Part of a small language model's weights.
Size: 17 layers, width 192, 3 heads of 64, MLP 384 SwiGLU, vocabulary 1792, 6.82M parameters.
Architecture: LayerNorm before each block, learned positions, no biases in attention or MLP, tied embeddings.
Each number is 500 + 50 x the weight over its row's rms, rounded and kept within 0 to 999. Layers, rows and columns count from 0. Numbers have three digits each. The size before them is the row's rms in percent of the matrix's.

# layer 3 MLP gate, 384x192, rms 0.215, rows 121-132, columns 0-191
092:468489516479559479450511493434534499507483567480554547550631402392401393542449452448519473386443506512527450379544500504527560372441459519476545516567525427502506535522525524520402574511461497528449383518496432558473501466472481474484490513537573568494529592470572522444428517514418566487496577545506502463451578497388525528522520494527462526553501546476618521472571433557547465481460465499518424502552481568533423470492443482558460498503488557498454534480431433506547541467516496584531486421547507490453523550510489454516560532545549538492505394524567487528433519529364453437
101:404445497561506530516532485543474491476515562474480528552532481579540501436478491552486399474406535570528505538533501486589497578556519513497419507519475434491469637478591433505497543479541483510516456417456513477534481461454517553425498529424508516521437643470520584455435462639540525544537486514546584527498466445428438534480474577431515506405413448480438546557423457539522409540473444403542453537477479537529535516522474550469504516422573539500507515460475636480436493509484546470477370510479460448447534570437593494567575517528441466470531498486527464526498590578475446515
098:444541503534424535428441502455549515466444563524477478541475453440434417448484457509489558548500395465500507513517539455539538536396485533450593526514487506436464570515486507480508588491512522456501611455495548534573489515523558456502484472519507542468538504499456583444485501448521611396597579496535509552440432538537531510576520517529535508500486621519498488427489560559429546589539490481573445568398451507421500614468471502591582413514517445482410448494557505516567577510544562611535470481477412592453537597558466471568452516539446462504497602547485507479512492447475445530
091:500513531527522518381407434527510517525516524519405373503447568470534536542500520482536479522441426512488480569538478512468643516414546430582537534410555529574551504396478444508513579511559522335452550447451523477421508505475490563544507566418482496616455453460444513492424487544528460510508462501428545484428467564501524405570510437604537507488480505514530485471469578567528536528409517530457422597436427504467424501555469555479467504445538416487480475487501489454583450486479481592476475535526463513575501457518546452524431549475503489524507493526568487496506483484369461480
090:511518544569489437512470467508468469506494584485558427441494449588492439484535473487506425521556395497499521552549478529551522394601527513533608478411582487547444433508338539544471516522426495587533556456386598517512482557485542493564487556558533486453488540526555572505500533471471572489454471532519549565525515543439634489526415599493498466503463538548551491545497534533447479464432526438601485529525559539519482490459464548447489554467482472415502535542481490397536494485543496527528477522506513389457472523537590516387478605558457424515449494419416555506477505498526425498
088:455537521466547382445446486408483540487503477458491497534527502444403435475452461478465540427433502515534489556481454405566575525371491487480519503331554496500551456510503502468540552568513515526489473492495483462574499567455511492505504501553550436501518540393504487502469600485503487510497565565540569555524446488473525458494546555474504484528519613435493523353487491543546504552423434503517538510492505454450527502453381539441527544587434484442465490445572617517566494551450535582558590427469553484578555551486544500515487574456509484495634593513596517469546547494481546499
097:530519480511472466453446520409532453476575544418557479459594498461590439521415513522608524419449526549514450432515453452541470435482529507371452460450430513434480502499463541481516458553558519459560480487432489504509509505544467523595461482509523532505556589560484523466479533525507521481536506425511424434516524401472527495489567585516544430522574567529536414572450496512574437523463428603497450535558511473540570512600504562515526416443439494463576497477480566568537555560612472476509395468462486514435559551517458492401540439419496481465500448508508411540582438441474422561
091:486428522448547452573510604548495502556523439481537492526441515500525602532495440503466520430422438529427512587579455442571512534573474538407482530427552457486475543577561506534465474404579473486464592473491449487515458502559575442485493425428484417548404481553488539460405478564480469587478452508475462478581462525520660447451485543590473554524483476520578439522492566471448458561463539455532574458471466475503481495477610444501458544477507518557574560471518503525512556399466520410483461527512477501543471532558490458542448619522524491579521505481519500382499475561543554432
091:494481540597488451568575450430390580448568554515562416427455535460426533557599519508513508538527525487514437523562554480520547470481504458483541418480475477463522476452542426422454486467431520478473497509471465541507499470497586587465593476450508412539502466487480506497513462507586451559461584485589516484526473535528477558509606408495442448499507415478465543469524468467534580490543561493473484362493553530559449572493523455465515448460463552488414403472488455567523425600491517470502537476548453578475465506538470521477594490560528463635503595473417508451394502539523455409
104:484558540384526493531544453535465445502527524559498454538552523495461518459448449622481528525531544549450520462507411500385573388507398435521554484496525580465477635512545457496560518554521556458516523440503444527444406530561455489476468508494491415485488532486463614437532389488404555557512532569469524501535529383394469545507473497542541449557536453477470519505419441452533488509516520522467555558497577515532491511394524507506496526526573359480472457376527518463499493437475498512522490423478489496501552470562517572508492474546502444432616543580531415502486480492537410477
098:489450543504506444526422513586491540414619494486513453491573550590354471534552484542580496432484476547399500540581528472522489472437460498476567536441473441511434557484588520605489541442568440494586525567494495429496522459433539419456529532611508403510496531466527559428484549462457505495429521648461445514495421391571609442483503499507416519484539548472397531507490575533498474517549442448474551552464489457525405491543467457483573450521510489493452414507528452502552480547448462522516494449497543508496501496548467457392503483511469552539607477491481533453500509494557473557
120:517510511510536441406423372341513468518512488545510456530444519489561569538490492544482475444473550493472529475466469460557490519543472571408505496378404522459469480496494562493507567436586528533499454475439440495527561542492505517463546498520468472508439516543567432454455448538429541496612492466585584581518425545518586487529463504513500481468488569538514449538385528470473483373484561501452409536490522449547581512502528382488578537524532517442549461506501498520478561598626526496437525458476559523558532492455657427563561494488547506506500568526515453525509443503542450515
# layer 3 MLP up, 384x192, rms 0.208, rows 121-131, columns 0-191
096:394527450462513466493530457467532529454515610470546544493560510529405506552507525516492456512486513613474448499526501425565448443499465499466434550425480448463485480487595446494494528580411447494513496512331484560483379403444538550419541496522509490416478551416511489449486516444434452452499488519529528542533474480517577562527590585473535562480524487412567556451486486554363503450439464536560446550489562518464460492454457518565432490472546551496465442483500500538484447529497506540528427539471506480425515488496576475480532505374510576445495575434560468571418374443491540512
092:567591478507494514486463523421508465470444479497513552521469510495516554524492479588496575541467510534466474447554498510428534527499363477539550579563528622454547436588466550432421499482478525505496540498512531533514496540498562540573445460500497550566541488521492465566520539376448466459427429582434465482462458518574605436455470512496433449537602602486550517494617489530494470495570525527581450517467506427458473451439544512572531509534475457498507500463438450545518538483537520475619500461573498480591512425508441518460358613484495376501401545493404515467550516484496468486
100:448347440498490488516489432582506511467564486442588511421494497513568480548426455502496463425552467468502560480514507596480457537562533471512413435439485418523522438476577537512535575506551509524511369525570456518490472469508441539479604566480415489534482517383519476457480545595516592494308503493478483489584575458479469441466540540447513553460499424580481551522482502558526510517458442475431545517523565572491479511547457535409455544448460518504450493520462495500458401529500474425497459540533530412502467499488398526489450521509596579569536430450465420490523544495523519491
089:457543428473477540463539486503487484426563527551546564510516464489449402450449440530541506432525524534567484393495480491503447558584440477390602499605486469459512445524478448553476418531486472566527397472493515534569439493558432453570524426579553496448526565416461524441626486542457513582507577468568378487516513535622427476460384544593450528532485566466581457474495489453450554440566529478529542426488496554462568536443495467485592490563496563582509497468522486499453488536558487571498490490524492540571493598579496521546463500501474476512503569488494446491441570454492458508
101:547516487500569498470558582554475537463566481563453513497537480439487550531464557471525512524473625550463473494515472493415488521425436502502463437582395509490522588457580485449525422485532454437444480481555441470503445402461471555492416481449459566580587457479429474486518466525467424465573536475425415447455509387532396506463508455514454528500476483486494515556543501452589476487579392482420610475377458473526517523518570461544465441498537597613567518472555559585499439545456522530468516473450524586555498438421465511569481412468589512483507504490551540483479515547478538490
092:524495468534578467574461537471554582426564461517483438522637512441326504417495500458468558427442608514533499581445544481528438528440574462568527501469612443492540521428538528530430531518485440576448523497448526530520455600476515586512466473547581452493546536506584539477483509539455425483512479482645524418448506503467432480541413362583425461550453451404485496464526454528527488507501513522469500535580432476529435441528467501453425531515551483514495474517493515465496444471479503539650478454500489522572512500488487555514565488461499511562551500519554486460474531470496472560
104:523471603529576503559582532492516505420412490551505514448475392539432604453490523477472526498462445497486458479556517536458544441450447504540487555532559436550494457532554488457488501517511453568448546534563455510533476379479559487448537556488551466511478424487510474552529490496478434535429474594334542427414394416530534526471478517475332531518432463491468461513591516533467437478543536432515500433519456527563478521373507508527428525544539487520481639461482504501503470431407529553476483506540578549525541444428535451490514474519491473453454562541480533471544545525536620477
100:623557475533410479417527539457463550501485426500385501477518413526533584458513509493481522524482593456481489462381587514437472426558473475573516413579550566485538499447471536370473451528454566455465445464521522522529489444509530438525374526496483580478610464548538536528532524427542483528454506499454481469498550463520487578531528503494469495483531398507453567546516488509518490501568504503400551458514522470560556542506499484536560556572448556578570506498461482507500536529399463492505482475484630453490477476351532435447587413540481542430490442546445455558485442478459559466
092:532505550436535524489637463576481503495513654503472464457556481534413572570562516453493465524481514486397469484504408537491518398568516482529448453546503556485531531428482483476488434427459388491558535565497564487522438584493445586565547458492502549557445534484580417588483498534381473518481458465538408527530540514604444493526478460496542433494514474554499570536491471507544479466528464459404492495551535511584514486478475524547445469643528542478501584418493477533468433543520580463580482482524540423464509502546581538479487584470467466510436511532413551480469472422427491426
098:553406604524489593452469536519470527464526471534363532455587428456447547477464485510517417448478457437505478404557458441580536597447505454543416501543533515561485464433497541437529475467577508536468561480508442555590506554551492488438454544540533423426539498549538546437564501532465515480414569485473480451564428527481509496467402508590460435433536482551439548482486541584466466455489443496512492482526498482507563550425504476405551488437530512597563510449614557487503497584512346389549521427485460531518481505533551503504531437533464584524533557454483479538512466537460536519
101:394616454468503438594485495506474446557483564471514478502497479547586410487534524465558499504509536468513541481451500511486471522580450556535487512602430518496464415501558449444591440573450490464540577525406447485506508550497462447569544431517444496530547525545565474564490531389450466484526491397517451551519425533525350458549590582441594544540498538519558472472513539462483460473403542610417420516459496492564498472519522591411526451559514522501596518536483469471601476412448543477473541487456515521488454435471451534475469573473532522534442528497594479527555464544558451481
# layer 3 MLP down (transposed), 384x192, rms 0.141, rows 121-131, columns 0-191
089:505550528519409535420528544459584476602399424414518542542569465522495522486539463489480536485408548536511472423529593529560476441502485589532499559503528556456574435485517502504404541544493472505482365546582432571525500427532443465445491538629444461466493493471460479517483547525428540525522530561485404416491582434504507575539514552437424577587520471539452518547480484537524477505466488523637425445477531513528499449453540508521547470399427500492426445522462462430517535544435492526465523513505493475492554553438497455541595546538509520482502466482574582468486404572412545453
089:577686503567442496549517510510550601523482446510475453513521509475526512509524460545552496530401466582409544483536520511464557567508499504514544547487472473419480520601455510477499543411584452464502540458451500472476404577460556511485544454451447509561552502466509462628564526518472459467480544534468501524492500551400529521545472608500479452565484565414437476525516525480517461423527547500484435416432510440530440463436462490472472559459483578569452457504481542544484460518497483445628453457480498443555414430482468582524438543482491424417439465560539488553504635556458526423
091:444442494497490458516487411569489509419463557411637465499500511497556439512422482413543468503447440502480475583513520470595619540558459480492516536503528443501525404539485547472520615563460442527478389471540487461498440538458543497493543587470431476473461536438489491408424485528516563438415578501486571473599559495554551414519503493420582536496564481596508518486522548559513496569555456476500521497539514581480497541526489554518440554521342525549445504435371568495490432475566500511512435512435456496471432542537468558508484530541485524573453468527479475540509590524543504437
092:479503461489423554468478484471484506413558508488453552530468437490516398409503493501549530373442463480493502529504538443507508553582529433353579491577479445397545475555533426639452487523517498561479541405479534540551441560516432505489536487540515434481566605499481572469572459472471566529475506508585447535502541570564446480525416472586491563484440490522546528476499569496523537430477487558488535452556460582536555623460507416472578446498463529542437537411516549468512561528548530554645546504552491531531555544521501527476457531558504415534503534510491524420507517467458442562
095:531571440467505576498491429515496520488556566470416490544532538480524443499441541501527511541458481467465493424606455502458489539468533527433448553419432476447494532590571494446575568483559459449544480433576489511423455564566608486453516459474522533526512555420469433479471528612557468505588442465460571510441485503570482516529543483549551572448522522533499489476445659473461440562546362413518506450484425446390559504526542456525466454514446562529501414521550543555452516514491543564473516575460513528560515477470507466628481535440585507487527520518611549550506499506450420475
089:514531503538520496536527523533454606479555495533507440570548505482441605545512563490502513427463556450521537512379532484534439441556587479500505403534494510496476556470543436457412523440508469453425580456560574522605475573469546541531475480584543436468524450549451505512536495424452460557489471495506485384375465484511408575508406457469328475484448489537465462529536391493551506514451459480460503511605598495500488479500443504532513406569539496514481511637512466514549459526446530521518449576591434494516545524501466497579456541527479470562526531457504500469512499538434452594
092:501435505529434471542564491506524587557437510520501442463562493629401500511427450457501457489520383524550416547446534457520495441439449495537512495545508526474430465536556475438536560454545515507439527564509625580537478519425556454418541476464512429464536454427493478492512510464513525551424436562500539634464393484437495508481430451484423498464495512421477533494583574573336526531511560434457491476474474455560490543479455510513445530534512515499413502516486500447567542486527461471503468527455566533553498501586491483570548560488501517514473543595590629431430441460559506456
098:485532470505570460462394392461512619372484438550492438429546511467550358446491449497539526515527516535543531462481530500454518520547565465535443500597496533512483432433531515491477670551524542512516392584467508633490423457508482459453471515524500474523523488420482487564523486454583577451474575486504558542461525441474502518566507462431540483483542587551437525488488440493497421510535418517476419530444516547405493550457448579611483494579477475516421431536492525538492485526587523574510518491501472568492516523532592525485495495500476451447464524544522523600511502392453501539
082:531578483450571505511532444590534431468485550501430618360552543500530543551463524477436423482440529580424539514432432507478454400550483599533409521477525525531555610571499476461605493549559459487528452572552507447495508484509409488557430540480478574416433564504528474434538477500437515532561475472433498480454504463580381479547528435486590426466549588517452538455437501532494461502470511427549539513497464448475477468513560572520519442507464478503568560437563508511402498470521506519603537436516565445500523586439587538510544503490505444504509451526473549517513536406471522466
093:414471531547490593479459505462555473404456512491479561511468492481463461502410514493478440460422482484569466485566453560583476563525538460497312451539497457508486449503559480459489487520549481504419518454570514518600588464520480454471466460538451562410502513540590521510557414538538481516546480565526454464515420447420480545476476524472488433391428453472497555510559479466519493498511479524542394430497496503534502516535483346573540524462424520495469512545554559543464502620516495484551601453488456473452522616504501455452501429459596500532375518420425469468525457562453509486
106:525508544486454402573565522503473502419589487417555526526548543417545494423412559493480482486457518461506491523433468529445365462529575449506455526560447403497525522579516481587553504540512499462578546511356467528497537527459511440553559422585500504525388511530541505504539508328506495513603466492439451605426492490485453533447481545477470501541504544436611509539507548503443588553436439505405483668514487482507522513439486558503517445490474505542499490482501540417527448513467478459485540472478514466499525528498517462562484529451482483496407549546514490516493541412527402451